{
  "d_model": 256,
  "n_kv_head": 4,
  "d_mlp": 1024,
  "norm": "layernorm",
  "positions": "learned",
  "qk_norm": false,
  "init_std_qkv": 0.0267,
  "lr": 0.0137,
  "lr_head": 0.0124,
  "warmup_steps": 200,
  "final_lr_fraction": 0.0,
  "dataset": "wikipedia_en"
}
Each number is 200 + 40 x the weight over the matrix's rms, rounded and kept within 0 to 999. Layers, rows and columns count from 0.

# layer 8 attention query, 256x256, rms 0.112, rows 0-54, columns 0-63
150,223,108,182,280,219,273,213,196,234,243,237,189,236,261,263,216,181,181,300,224,210,139,181,319,167,159,211,197,233,119,153,251,160,252,234,192,246,204,188,177,163,283,168,183,218,184,252,204,230,153,283,172,252,168,194,216,130,183,160,124,150,221,180
196,281,210,192,218,225,235,181,219,230,234,194,275,207,173,176,262,173,242,217,195,192,247,157,205,191,134,178,194,199,200,188,193,221,188,174,195,174,263,178,191,211,201,207,221,243,181,104,239,162,190,180,100,181,174,211,226,143,214,169,213,133,248,180
198,157,306,234,238,100,225,208,174,101,140,129,198,183,228,128,219,163,203,187,160,271,160,181,159,176,202,204,281,246,258,160,187,164,301,174,173,185,215,242,246,197,206,156,200,156,244,254,195,189,173,209,163,201,162,202,171,157,162,123,267,138,178,207
213,176,171,177,188,201,146,137,204,271,193,244,233,172,238,212,190,201,166,132,313,141,163,168,176,185,239,133,220,121,203,255,214,157,254,204,207,244,278,194,199,245,179,239,203,175,207,216,195,176,186,207,242,176,182,200,225,164,194,162,223,244,244,206
194,245,182,161,87,216,157,171,162,188,154,190,158,111,195,280,282,194,210,220,173,221,203,181,182,212,245,196,209,81,198,139,178,181,172,176,258,184,225,277,240,197,212,202,139,188,153,213,194,239,219,197,232,226,220,201,183,185,226,203,177,160,218,244
174,176,239,163,133,226,188,205,203,146,213,166,263,166,201,233,200,213,257,229,221,250,195,207,234,189,163,202,234,256,233,205,196,249,155,207,168,241,165,275,239,182,173,126,92,236,224,177,204,179,246,120,272,247,150,216,198,229,148,189,184,162,97,189
203,233,209,246,155,157,209,155,228,212,237,256,196,181,171,191,165,130,220,195,219,278,256,217,191,196,246,268,144,200,230,249,211,179,186,170,202,196,200,245,238,250,137,149,191,205,150,153,143,96,192,292,198,234,210,221,111,204,188,232,252,231,216,248
188,196,202,293,224,238,253,220,206,229,176,238,211,194,134,217,86,177,172,212,267,214,186,166,178,190,144,215,184,197,182,153,199,194,162,182,158,145,203,222,163,184,250,153,244,260,188,140,215,239,250,152,141,189,270,251,207,210,171,206,202,248,305,174
279,309,210,165,230,210,196,242,188,210,250,147,155,174,212,216,204,131,189,214,226,190,195,238,172,167,275,270,210,99,192,190,188,174,157,222,229,195,192,150,191,232,237,229,161,229,219,178,218,175,275,204,288,192,124,278,131,192,258,212,224,180,241,156
167,193,238,169,195,190,205,221,224,228,129,224,241,91,272,149,236,137,200,245,159,162,224,215,150,179,224,169,246,202,141,114,237,315,220,208,197,165,219,191,220,258,217,278,184,193,201,206,216,177,219,191,178,153,223,161,165,125,170,216,213,135,184,198
138,150,228,182,197,210,191,197,176,238,220,240,167,228,150,208,253,223,251,207,272,201,211,253,93,192,168,198,241,168,123,241,261,164,231,117,166,138,140,272,149,170,202,235,248,250,159,189,228,195,192,226,214,221,126,129,234,287,219,218,211,255,227,180
169,179,231,175,166,127,234,237,246,214,100,211,266,187,195,249,170,201,174,193,221,228,207,221,151,243,186,150,237,151,223,171,163,232,190,293,182,329,266,158,175,179,196,223,223,212,151,197,253,237,207,182,158,225,189,176,152,205,212,169,155,184,168,301
248,208,223,185,211,215,223,160,162,224,243,230,166,214,169,181,202,175,209,133,225,268,181,207,255,119,181,234,184,220,152,298,210,213,225,168,183,197,269,227,268,216,246,198,207,153,230,225,251,270,186,186,233,111,234,230,194,213,222,200,216,212,168,243
241,237,139,218,129,130,214,157,211,197,243,187,177,225,145,179,259,185,209,178,259,155,270,140,236,188,160,170,115,248,195,186,256,228,185,154,212,165,122,226,260,191,158,211,227,206,229,190,153,151,216,156,170,201,226,251,216,213,146,277,196,184,176,171
231,179,181,204,186,259,201,139,199,190,307,122,270,170,206,166,246,161,144,190,180,177,229,207,227,242,94,232,178,206,191,251,190,249,183,197,157,210,180,148,200,217,137,215,217,197,301,253,207,197,162,190,178,194,193,226,315,186,190,251,278,224,158,165
173,199,180,158,226,91,185,238,248,132,187,103,190,204,236,154,216,245,231,135,166,246,223,270,219,181,161,225,167,209,252,196,309,214,112,265,193,184,239,218,240,152,165,164,164,156,179,170,186,195,199,175,258,264,185,136,249,158,240,241,278,195,183,206
189,247,194,203,251,256,275,228,223,225,117,192,302,164,169,229,207,125,127,174,236,219,240,232,222,197,188,91,163,173,232,179,193,234,202,175,271,188,208,166,218,203,194,218,194,211,232,167,216,180,212,196,209,221,256,245,213,239,220,236,304,314,136,198
177,223,184,165,149,190,235,179,181,208,196,163,210,140,208,203,164,166,210,219,158,217,199,177,165,237,157,180,229,238,236,185,216,222,276,190,181,158,156,219,241,199,273,255,223,194,277,200,120,183,236,161,184,201,194,285,202,190,211,181,253,152,198,156
169,237,190,196,149,180,273,183,177,229,171,255,110,217,155,232,252,205,103,199,183,214,225,121,169,249,171,218,141,141,144,172,206,239,136,231,179,128,204,235,222,276,132,214,203,346,184,163,188,157,246,289,167,256,193,311,271,263,223,279,222,238,287,157
230,164,180,166,228,324,177,124,177,186,231,182,200,240,226,174,193,187,248,99,173,181,219,210,202,230,281,212,185,228,265,211,192,239,171,169,128,142,194,231,119,243,203,161,250,192,173,190,235,249,197,181,228,172,184,221,202,260,152,272,198,220,177,200
158,235,100,269,233,194,244,145,195,209,264,178,206,221,98,188,245,217,179,220,174,190,170,256,237,164,269,256,203,270,207,261,138,252,273,222,187,233,196,281,143,210,193,265,196,124,209,200,225,226,269,177,244,185,130,218,261,73,330,283,150,181,247,193
156,164,122,188,192,144,152,198,240,163,186,240,229,224,191,228,219,201,216,256,176,250,201,174,153,189,111,333,204,178,215,204,163,131,211,281,106,172,189,243,230,176,250,187,162,201,282,263,220,186,190,239,194,231,208,237,196,226,196,193,215,187,200,283
289,213,205,213,213,234,210,207,202,173,211,172,179,171,236,188,213,220,174,143,195,145,163,237,287,229,129,226,154,186,198,145,144,264,152,175,192,160,259,128,259,180,135,191,166,202,216,168,225,179,207,238,183,225,241,215,200,188,224,221,298,175,229,183
117,184,170,134,177,75,180,219,191,171,161,214,125,137,197,222,222,140,235,143,152,168,125,234,179,132,210,240,268,183,189,96,216,195,229,314,210,154,243,219,279,162,282,274,136,129,211,264,208,309,150,181,225,188,105,166,236,183,164,160,238,291,153,251
240,219,199,217,177,232,247,208,182,150,158,200,167,207,244,246,176,196,243,232,246,207,144,166,282,179,141,209,189,174,182,256,211,183,202,196,149,146,182,174,214,228,253,246,238,244,246,212,217,175,172,275,202,152,131,235,241,199,203,230,241,182,256,143
132,222,153,88,240,145,173,133,215,171,183,234,95,182,211,191,217,153,262,201,187,191,268,300,138,140,224,174,214,182,188,249,109,212,209,254,218,238,252,237,301,185,270,204,131,223,220,242,186,218,161,189,239,227,163,174,245,222,263,169,205,105,114,173
209,228,208,162,216,230,130,197,254,208,239,251,190,193,183,225,167,215,229,218,158,206,253,238,207,168,181,156,195,161,148,213,169,176,188,180,164,209,215,169,214,109,169,230,217,202,201,222,238,171,240,200,187,219,152,167,213,260,150,178,193,224,182,227
210,202,172,215,202,149,171,140,171,233,236,240,158,216,185,174,197,210,237,239,191,208,186,243,236,162,179,253,209,244,182,181,186,198,193,160,200,203,183,212,165,215,244,316,195,106,239,175,202,102,287,293,191,200,206,258,226,218,218,229,181,151,169,213
307,252,219,222,154,222,228,251,227,151,186,183,252,236,211,194,138,205,182,127,208,265,198,228,253,218,234,211,172,215,157,165,204,248,185,119,205,289,190,169,249,198,153,112,245,197,209,212,174,154,214,143,235,114,242,287,239,162,184,211,180,205,215,84
167,159,180,217,221,169,218,238,125,220,242,189,254,193,96,175,190,204,261,176,129,181,218,205,135,219,154,175,204,221,213,209,190,190,177,91,282,175,174,244,268,179,239,208,179,153,177,157,231,208,217,149,204,112,171,223,301,292,183,99,137,230,186,226
153,223,215,158,155,170,182,205,171,167,154,226,221,192,166,245,170,189,296,238,188,231,163,134,220,188,296,186,224,75,202,276,234,125,248,250,134,136,223,224,191,236,235,181,217,229,202,173,216,192,152,135,155,186,156,189,163,152,193,173,223,147,191,248
149,162,212,119,104,159,219,184,207,211,255,214,206,108,233,231,173,234,180,216,190,226,256,148,199,137,245,183,218,201,175,268,172,180,281,233,292,265,234,155,191,144,213,251,227,168,154,190,187,228,246,136,192,162,226,116,238,154,176,237,157,282,195,152
211,165,258,201,212,285,202,199,158,88,188,209,119,181,123,212,251,227,258,147,277,251,267,237,223,235,175,213,266,166,165,196,235,204,168,143,137,193,220,208,181,148,216,132,149,267,253,138,197,255,267,226,235,183,189,200,218,94,296,171,245,206,161,169
171,134,160,143,257,164,195,309,160,194,195,161,192,127,210,220,162,234,208,174,129,210,211,235,191,236,201,154,228,216,245,208,191,214,250,196,266,226,215,200,252,180,326,253,160,176,184,271,193,271,176,146,132,260,214,215,246,128,182,217,97,207,184,153
215,215,193,263,263,192,203,248,185,236,253,237,178,212,204,266,214,200,238,216,246,129,132,183,186,232,218,146,156,244,147,174,221,167,175,162,181,194,196,277,220,150,252,224,130,187,262,143,172,181,153,132,203,203,137,152,255,229,205,198,191,213,181,233
312,192,210,118,140,211,187,209,151,241,209,268,182,216,205,154,143,199,139,178,272,246,238,195,184,174,213,225,229,231,166,147,214,171,188,282,138,183,154,213,172,169,166,183,199,128,214,160,193,172,230,209,202,190,191,193,265,207,222,243,245,205,180,226
183,233,264,220,237,208,217,257,192,231,155,183,182,187,202,232,228,204,212,249,232,174,142,165,240,283,222,202,235,220,194,218,203,239,156,228,182,195,242,186,179,297,231,222,180,239,237,223,169,216,147,321,250,201,237,141,277,250,204,194,200,193,167,187
212,236,155,211,165,156,212,221,219,209,201,207,242,165,200,180,170,129,194,276,211,236,179,154,103,244,168,256,198,196,197,211,178,232,183,268,164,253,192,223,199,219,183,191,253,198,185,125,186,159,256,272,167,210,245,232,239,167,172,192,212,274,294,168
146,222,190,181,215,166,254,223,191,274,265,265,198,255,195,255,255,227,154,125,149,207,161,208,191,259,207,176,177,216,133,197,189,241,207,152,229,220,264,225,193,124,175,192,180,231,280,219,193,168,157,270,238,215,223,293,184,175,209,278,168,156,224,225
202,125,176,176,161,227,249,216,292,222,246,192,162,194,176,221,225,103,208,203,193,154,211,180,248,212,189,133,215,230,213,238,126,175,220,167,136,211,236,212,147,235,114,153,192,236,180,147,236,230,202,196,191,250,209,319,229,189,241,238,142,229,199,172
179,160,265,226,174,248,217,275,181,205,137,242,113,177,202,224,216,237,176,219,199,184,137,134,195,128,243,199,218,221,166,225,218,252,229,182,121,263,180,173,188,242,184,147,285,244,190,195,249,266,161,220,203,163,133,200,274,201,211,195,157,195,208,234
279,201,230,166,138,276,253,89,144,229,234,185,197,185,221,213,215,196,180,164,221,214,206,234,180,166,236,231,184,182,142,207,199,180,175,301,136,305,147,204,177,180,203,217,156,157,168,181,171,154,266,219,303,216,161,179,232,261,176,238,227,157,230,239
206,204,191,191,142,200,199,189,163,196,236,198,144,205,200,255,162,191,216,125,244,233,165,100,260,253,188,194,228,139,122,221,242,219,227,208,258,170,222,209,250,235,167,149,144,134,176,230,214,251,169,154,171,241,242,183,240,292,159,207,275,120,216,259
283,251,143,200,164,151,205,182,227,240,231,212,148,215,213,248,205,213,212,233,147,191,247,227,210,163,147,223,251,193,152,115,271,223,213,154,226,183,216,177,199,194,79,175,205,209,175,170,212,228,148,201,162,181,267,213,162,201,197,206,209,141,165,233
265,199,221,154,254,182,208,209,244,176,264,218,195,102,181,146,300,238,224,205,206,127,191,209,236,175,192,226,290,191,175,194,162,199,277,214,146,176,220,231,235,167,102,196,211,124,228,204,203,206,200,216,158,214,197,147,232,226,152,182,186,192,252,202
212,240,196,170,229,265,175,236,171,161,217,213,158,197,168,181,213,188,262,229,232,168,221,227,119,132,236,256,221,213,169,258,206,209,179,210,284,249,207,205,149,251,223,141,180,203,190,207,150,217,239,215,181,211,171,254,147,232,132,120,235,206,240,156
244,181,192,134,130,176,160,179,142,163,116,230,197,239,174,197,201,144,228,201,217,188,234,221,202,196,128,186,290,181,176,197,213,251,232,175,175,171,254,145,168,136,173,150,191,156,236,197,251,148,231,193,199,165,233,188,184,230,277,201,169,192,218,131
196,205,270,235,217,227,204,207,122,199,211,212,192,239,160,188,221,196,182,219,207,184,165,225,199,294,322,187,162,207,180,187,180,203,159,202,226,148,157,175,206,143,101,198,251,174,186,180,214,177,189,201,204,231,134,198,125,253,152,228,111,227,250,188
210,233,252,162,173,137,193,203,294,198,242,218,208,191,213,240,64,218,200,193,248,223,240,136,197,209,132,164,241,278,157,142,138,163,227,179,210,144,184,199,206,167,234,173,181,232,260,158,234,212,135,119,158,211,135,228,203,133,200,211,226,182,224,167
249,208,169,270,204,166,173,147,209,180,217,157,109,215,80,145,226,259,213,175,145,210,186,139,246,200,111,216,188,185,203,86,159,190,189,185,196,241,259,162,195,237,244,197,203,241,245,237,198,102,227,150,190,278,191,277,200,262,234,193,178,223,226,213
195,191,238,184,247,176,127,225,186,227,198,115,206,183,217,165,293,178,197,233,175,163,181,260,238,220,192,192,249,252,278,110,187,178,191,273,186,204,213,237,204,215,237,233,186,162,199,250,152,203,243,211,191,258,214,215,195,160,250,195,216,248,194,255
148,170,237,189,168,120,137,217,81,189,237,217,185,203,281,193,177,120,234,177,151,173,261,197,139,170,196,178,208,146,197,169,137,177,175,234,226,193,282,186,167,158,199,173,150,263,159,209,261,170,168,259,224,252,241,145,222,153,245,162,166,195,226,207
182,140,163,151,229,285,161,183,248,186,161,197,143,274,209,221,185,149,172,146,156,160,166,272,203,194,208,91,234,155,243,205,196,151,223,234,205,171,189,161,202,238,309,250,197,203,212,200,214,196,220,195,255,161,219,224,192,213,179,222,169,266,212,167
183,196,224,209,241,143,249,126,161,219,200,259,134,264,163,245,220,248,175,235,150,202,144,172,258,246,199,198,231,252,232,188,141,206,175,161,230,247,198,187,228,181,175,195,188,196,189,227,232,186,212,209,185,221,191,123,225,267,181,205,159,234,180,266
257,228,165,263,243,170,237,169,217,196,256,148,222,213,181,268,151,107,264,148,203,205,146,190,346,265,177,165,221,208,197,217,247,183,165,152,248,259,151,243,181,190,206,196,242,205,223,232,136,188,202,195,111,206,125,170,222,180,230,202,190,197,261,184
# layer 8 attention key, 256x256, rms 0.112, rows 0-53, columns 0-63
173,217,215,167,244,228,291,99,185,180,197,268,252,186,226,175,101,215,265,267,202,154,201,199,235,185,191,249,173,252,216,176,173,108,200,211,167,234,175,259,200,151,276,117,209,235,252,274,253,201,181,242,245,195,198,254,203,173,180,159,150,187,189,134
187,242,224,251,233,237,246,194,157,208,211,235,236,147,166,157,176,186,236,166,215,186,292,255,196,207,194,230,180,181,199,225,143,246,243,209,221,215,208,299,179,171,107,164,190,255,223,150,200,174,158,194,180,210,146,199,272,185,158,161,233,163,237,272
221,237,196,220,232,111,248,241,253,152,197,157,196,171,198,242,235,184,176,270,185,131,192,210,185,172,214,190,239,265,205,233,181,251,235,192,172,193,248,181,261,152,170,310,159,215,246,201,154,254,222,169,181,244,186,276,265,201,208,214,144,128,202,201
166,189,175,166,222,196,150,129,164,238,178,211,178,267,196,108,135,158,210,192,163,139,147,217,133,202,180,129,202,206,193,187,197,253,325,231,142,221,215,209,198,254,218,190,165,213,223,255,189,172,206,259,205,234,202,246,166,176,248,177,172,247,194,167
253,221,169,192,192,181,186,200,205,254,195,156,158,150,256,170,204,211,119,161,167,219,246,289,262,223,247,166,199,189,223,203,184,159,165,184,257,231,222,167,208,159,202,187,162,201,173,193,205,278,180,267,252,206,193,244,185,214,248,231,182,124,150,134
169,172,201,143,201,154,219,235,207,153,218,196,220,207,208,269,270,187,216,130,171,228,239,207,209,204,275,241,235,283,156,205,279,223,165,196,200,182,188,172,211,142,229,194,206,212,210,227,207,163,162,189,261,182,172,165,145,177,108,174,266,235,120,185
220,204,255,177,212,161,135,176,157,220,168,222,129,224,179,159,263,89,215,246,244,197,237,221,199,211,237,226,177,116,180,203,177,176,183,188,235,159,188,219,162,253,116,231,238,160,124,159,204,168,124,205,189,250,194,214,120,222,216,162,333,196,217,217
165,209,268,211,211,124,160,234,284,154,117,230,209,237,148,239,175,236,187,189,195,217,147,216,237,167,205,152,166,105,232,129,187,188,173,145,187,225,219,193,184,147,199,200,194,172,237,178,259,213,160,151,186,146,170,199,221,162,214,220,258,200,175,189
219,213,226,203,220,225,198,231,183,227,220,159,217,231,215,235,168,300,217,187,245,161,164,203,199,258,286,260,229,136,266,214,173,76,181,210,232,253,238,241,212,219,212,218,202,162,218,141,161,197,235,253,218,195,209,180,162,154,242,142,168,145,139,211
172,245,229,140,217,196,212,145,128,169,94,153,255,246,141,198,178,193,200,227,197,165,211,198,162,228,178,166,224,201,194,157,195,271,262,251,192,183,172,93,220,222,202,168,99,238,201,246,127,192,246,226,166,209,128,180,275,255,198,226,189,177,156,208
188,132,177,133,193,273,188,212,206,219,193,223,208,171,141,174,189,209,174,193,212,198,130,159,101,161,137,227,216,173,162,156,201,156,189,251,229,186,157,214,195,278,194,173,196,197,187,212,211,163,222,187,222,205,214,118,194,180,227,175,220,240,171,237
187,200,225,195,210,103,156,238,167,240,187,197,224,165,211,204,198,183,178,74,193,186,212,155,133,218,225,102,220,294,162,84,183,228,172,239,207,248,239,177,201,146,256,185,148,130,244,185,294,174,194,179,174,183,220,224,227,265,153,145,247,179,212,271
190,229,225,138,286,181,183,129,187,197,236,215,288,168,277,185,202,250,283,247,214,168,219,120,198,175,204,212,229,202,190,196,263,214,194,202,216,185,228,136,256,242,147,207,188,137,185,257,232,234,260,201,213,186,284,176,204,206,259,180,200,228,212,90
177,233,180,187,213,190,265,253,164,207,221,194,205,145,149,123,174,208,200,164,271,176,266,203,244,246,213,206,189,146,230,173,260,194,209,228,218,184,221,203,226,249,143,213,186,237,232,152,243,212,210,218,180,221,210,233,196,165,162,173,237,230,248,230
220,190,214,227,195,220,173,182,195,178,232,145,231,234,227,256,143,163,194,203,147,227,159,196,235,242,159,197,218,197,218,236,221,268,206,214,163,207,183,183,155,158,101,156,206,204,266,210,220,219,111,249,168,170,184,214,282,222,294,195,191,166,201,245
187,254,190,273,231,253,248,225,162,157,176,217,235,203,183,190,211,216,87,253,174,219,180,225,149,287,178,199,213,235,173,179,234,141,135,200,227,215,259,204,202,231,137,227,259,169,176,200,182,237,201,199,209,202,208,175,319,249,218,264,254,161,197,187
218,169,207,228,144,215,258,258,192,240,139,169,255,264,220,166,239,141,194,147,207,254,256,198,239,232,162,164,191,152,235,118,169,228,197,84,174,142,210,231,134,241,191,194,273,276,201,147,222,215,153,214,234,225,153,189,255,244,153,138,222,146,249,185
165,207,152,208,206,322,214,83,219,201,169,294,167,245,189,165,227,233,169,238,159,157,198,201,168,186,162,227,275,224,265,177,211,206,196,159,245,178,226,188,152,173,168,231,231,230,206,245,177,146,234,180,154,232,235,254,168,209,173,190,194,141,244,173
100,251,183,261,274,261,214,245,226,187,189,208,139,171,144,246,145,210,162,195,157,264,234,108,113,254,203,184,175,127,220,190,248,208,185,231,214,202,181,174,255,218,173,216,297,281,249,205,160,196,219,240,151,227,221,223,199,167,240,172,140,221,171,239
319,269,269,202,253,207,171,218,211,202,113,205,241,244,270,222,163,140,161,186,172,171,206,154,196,237,224,197,219,221,264,189,207,251,163,207,140,192,161,205,301,179,215,235,217,278,230,187,207,157,271,231,221,181,205,197,219,154,195,191,286,209,118,120
168,288,228,300,222,296,170,161,197,163,245,212,233,225,248,112,184,236,194,141,161,147,198,214,252,239,224,249,215,163,139,240,131,220,202,252,201,207,197,231,200,217,177,150,228,224,147,219,216,248,249,195,204,201,188,180,199,170,221,192,187,144,229,160
172,108,129,228,230,175,203,116,211,179,155,157,173,239,235,228,203,243,132,258,202,283,217,210,140,174,183,174,245,153,236,158,315,112,184,237,161,217,137,258,299,197,207,233,291,209,167,180,198,234,202,202,232,146,200,205,224,236,204,164,233,133,260,157
215,193,278,177,205,193,124,238,189,183,176,231,232,198,222,240,209,208,199,219,122,273,196,226,240,246,247,216,229,201,196,190,150,206,199,189,282,193,220,168,238,173,202,87,184,153,212,186,140,196,233,253,245,261,237,148,206,221,251,196,206,166,184,177
196,247,203,252,268,191,212,174,281,182,239,95,158,158,291,210,254,196,205,241,243,193,235,165,196,219,244,228,263,256,192,202,176,187,163,277,163,251,161,201,197,224,197,147,178,133,218,212,154,172,93,176,245,241,179,189,154,192,135,287,127,262,199,270
209,197,222,150,221,174,192,195,164,191,165,161,132,270,192,259,127,188,236,168,260,156,179,189,195,238,243,213,224,189,211,202,262,199,244,237,195,203,201,187,157,231,240,220,125,183,239,186,245,135,207,239,190,200,261,282,270,189,231,225,240,148,184,225
174,303,171,203,284,264,228,138,141,161,127,160,253,205,239,174,235,172,130,224,234,234,172,169,127,237,293,159,176,178,221,195,165,257,208,241,134,200,224,226,210,200,176,57,227,200,163,206,194,263,169,210,177,205,188,227,187,252,135,288,195,211,182,169
263,211,237,255,203,153,215,225,225,196,174,185,219,227,251,217,174,271,176,135,175,193,205,216,213,200,273,208,203,98,183,239,152,225,208,241,109,271,144,218,210,180,171,194,202,159,142,216,217,167,222,219,184,197,254,203,67,210,172,260,233,171,154,290
324,239,89,201,215,207,76,235,195,190,223,289,199,179,153,220,164,206,166,208,245,224,273,179,177,197,245,154,274,144,209,204,173,191,205,171,237,174,174,251,257,202,187,306,252,122,146,183,177,148,261,251,154,234,236,247,144,183,271,156,176,217,175,287
177,192,132,211,183,116,210,229,245,170,220,203,120,154,195,215,176,248,211,219,172,208,151,181,275,221,187,206,188,246,183,236,156,248,180,192,156,235,198,225,147,215,240,155,194,210,181,198,285,184,226,161,132,142,273,204,212,110,224,186,199,180,201,163
214,193,178,215,254,170,211,155,240,225,163,214,229,192,211,140,145,195,226,115,158,257,167,219,175,127,215,134,240,157,232,204,210,241,110,199,213,133,187,150,163,222,195,218,159,162,135,203,160,194,120,169,154,187,209,235,181,222,97,139,233,238,210,165
172,200,207,168,218,250,171,185,146,229,160,227,126,116,176,240,156,208,293,235,239,144,271,218,222,154,196,244,215,224,199,248,240,210,222,261,194,194,266,166,192,281,186,142,217,205,246,107,156,128,159,186,182,192,161,262,189,151,184,166,230,215,178,273
176,208,195,175,134,228,170,227,100,153,136,189,124,136,193,173,276,229,248,242,103,211,179,161,205,230,177,155,236,250,92,182,201,150,193,237,198,202,124,199,177,103,166,257,162,209,150,231,147,177,192,248,198,224,206,178,257,176,199,176,190,214,140,200
204,181,217,173,213,132,250,231,136,170,191,185,173,173,186,226,180,155,158,222,186,297,266,215,181,210,190,239,162,152,264,202,217,215,147,111,192,158,287,210,207,168,177,135,170,217,234,176,227,210,247,146,229,206,145,252,200,163,125,194,168,220,95,213
192,195,139,201,166,206,202,252,162,186,185,119,190,159,294,159,199,189,185,148,189,205,191,237,197,205,164,136,267,207,165,156,220,124,228,210,198,265,150,185,180,220,200,259,191,215,243,260,230,218,130,204,114,294,218,225,186,182,24,272,131,209,124,148
205,186,226,240,292,204,214,260,181,169,261,158,211,244,147,245,203,254,229,248,275,191,156,248,213,186,222,208,196,270,220,197,253,214,116,164,235,240,238,236,228,256,127,208,211,168,223,198,137,189,197,174,169,254,228,169,183,170,129,218,240,271,226,212
242,168,214,163,198,208,207,155,120,199,216,159,214,236,206,167,227,214,245,153,249,223,257,179,192,204,198,189,183,201,222,160,201,223,242,235,150,226,258,258,241,139,207,172,164,146,182,200,116,217,254,109,168,257,232,199,170,192,167,159,193,219,177,162
159,187,208,205,296,234,186,224,174,114,179,184,185,160,207,280,205,256,202,235,203,195,210,292,236,189,199,157,179,204,252,213,157,199,164,233,170,119,254,229,189,268,151,255,132,240,202,243,244,195,206,228,143,188,174,223,209,185,234,245,174,241,214,207
155,187,150,197,233,208,236,237,229,163,236,224,180,241,229,233,201,146,205,161,214,195,174,194,169,289,206,194,224,141,177,222,231,189,253,188,112,194,210,225,190,147,97,223,297,223,128,151,203,223,239,156,180,276,205,217,242,175,145,110,240,171,172,117
151,197,239,189,173,194,249,214,147,211,260,275,226,167,199,216,131,214,146,219,165,281,181,195,158,189,214,206,205,209,256,170,224,206,153,228,241,248,309,225,164,199,268,155,264,175,248,218,180,197,252,183,110,190,146,298,225,168,224,262,203,248,197,185
220,241,295,213,251,191,237,226,278,225,159,214,120,216,197,194,175,201,162,195,170,185,199,233,179,230,202,215,251,230,164,191,175,219,231,210,183,146,212,165,230,179,181,206,235,174,273,148,229,220,235,157,129,98,248,221,137,260,191,191,115,226,192,235
196,155,236,209,258,159,210,234,177,249,228,190,140,221,221,203,173,198,191,194,201,205,184,261,173,142,221,185,258,158,151,249,162,133,129,224,187,201,183,88,231,171,242,171,196,187,175,239,265,254,178,189,173,112,99,231,226,229,201,162,144,175,233,174
175,165,212,187,137,236,151,217,156,168,198,304,189,262,141,213,229,192,192,122,222,242,150,159,209,218,302,167,193,156,240,259,176,195,189,201,173,205,199,238,200,224,209,146,223,166,229,227,160,129,267,127,190,233,218,275,224,174,317,193,148,199,172,139
195,219,172,226,210,199,182,144,146,211,239,167,174,220,198,169,248,196,197,167,248,230,257,199,263,224,116,166,162,246,185,205,252,213,196,169,238,180,127,252,246,217,249,172,166,158,223,205,146,185,208,250,190,286,194,212,212,252,210,233,220,175,217,149
250,198,185,149,121,152,221,195,182,225,262,191,207,234,159,175,192,235,204,299,217,236,310,154,203,219,179,174,238,151,159,199,175,217,182,158,221,181,212,215,300,208,162,177,194,255,235,202,196,239,262,183,180,235,259,235,181,224,177,188,236,141,180,214
226,211,234,257,260,175,148,135,209,163,180,185,227,196,161,206,278,263,154,185,220,158,197,207,154,222,218,218,291,196,131,133,113,165,243,223,194,200,130,240,216,192,140,234,252,162,186,226,180,186,184,95,175,200,180,188,170,180,158,182,160,222,256,257
240,157,225,227,122,222,173,195,176,242,138,225,215,274,110,189,262,195,278,169,213,167,139,244,176,275,291,155,137,146,220,224,209,220,219,273,224,240,224,208,183,160,208,176,208,208,147,231,212,197,157,253,213,154,159,269,187,218,195,181,180,199,182,257
273,183,205,204,187,216,183,192,210,198,178,241,218,194,208,169,192,188,224,102,195,166,194,237,186,215,246,139,252,191,181,189,230,162,275,176,244,210,160,161,263,176,178,171,174,193,193,173,167,232,241,185,177,209,206,275,254,187,185,165,174,155,149,213
206,187,261,176,245,215,176,264,165,213,190,168,228,181,177,180,229,199,202,226,223,178,237,162,183,130,285,206,236,97,208,151,208,192,232,234,242,140,222,215,251,228,240,195,227,199,168,269,243,159,199,195,276,236,146,186,188,296,127,235,212,228,204,200
163,165,234,128,273,179,164,223,189,209,248,209,199,166,238,197,160,226,293,287,155,192,233,75,224,285,200,139,179,223,170,163,167,248,196,245,225,230,224,278,180,201,144,179,152,185,246,162,233,249,188,161,187,207,143,200,266,229,237,229,199,187,136,195
274,228,228,263,238,240,197,235,288,201,240,170,190,178,203,211,166,261,198,207,164,169,178,106,150,223,225,144,120,179,194,214,204,218,212,170,213,147,228,189,185,248,158,236,194,208,207,246,161,194,172,223,122,233,249,159,152,193,166,224,234,169,184,201
144,196,174,195,189,258,221,187,208,202,249,162,223,217,250,224,269,230,205,186,237,166,158,220,251,179,195,239,312,201,263,228,199,227,175,274,257,243,211,171,226,158,217,237,137,250,227,258,195,256,144,204,219,182,223,272,180,148,115,250,257,232,203,190
170,127,310,231,155,151,244,224,220,253,149,264,128,225,152,157,222,128,219,175,217,201,210,168,229,273,157,190,185,220,260,147,186,198,133,225,189,228,155,174,193,219,166,226,195,220,158,219,231,235,187,209,224,208,270,151,154,175,157,240,167,233,211,236
174,158,150,132,210,311,146,205,280,269,262,170,235,221,271,156,325,208,164,181,234,256,210,311,195,159,192,213,265,154,159,208,211,195,202,138,151,214,278,165,211,244,207,217,239,176,220,199,145,155,180,253,276,185,184,213,245,161,178,193,257,190,189,213
208,281,173,172,174,207,205,203,201,223,233,135,192,143,226,250,203,215,189,253,209,254,158,94,205,261,156,181,244,233,263,100,193,232,138,214,194,143,191,288,171,138,167,267,147,168,129,171,220,203,147,240,213,203,193,198,211,246,193,228,169,162,214,183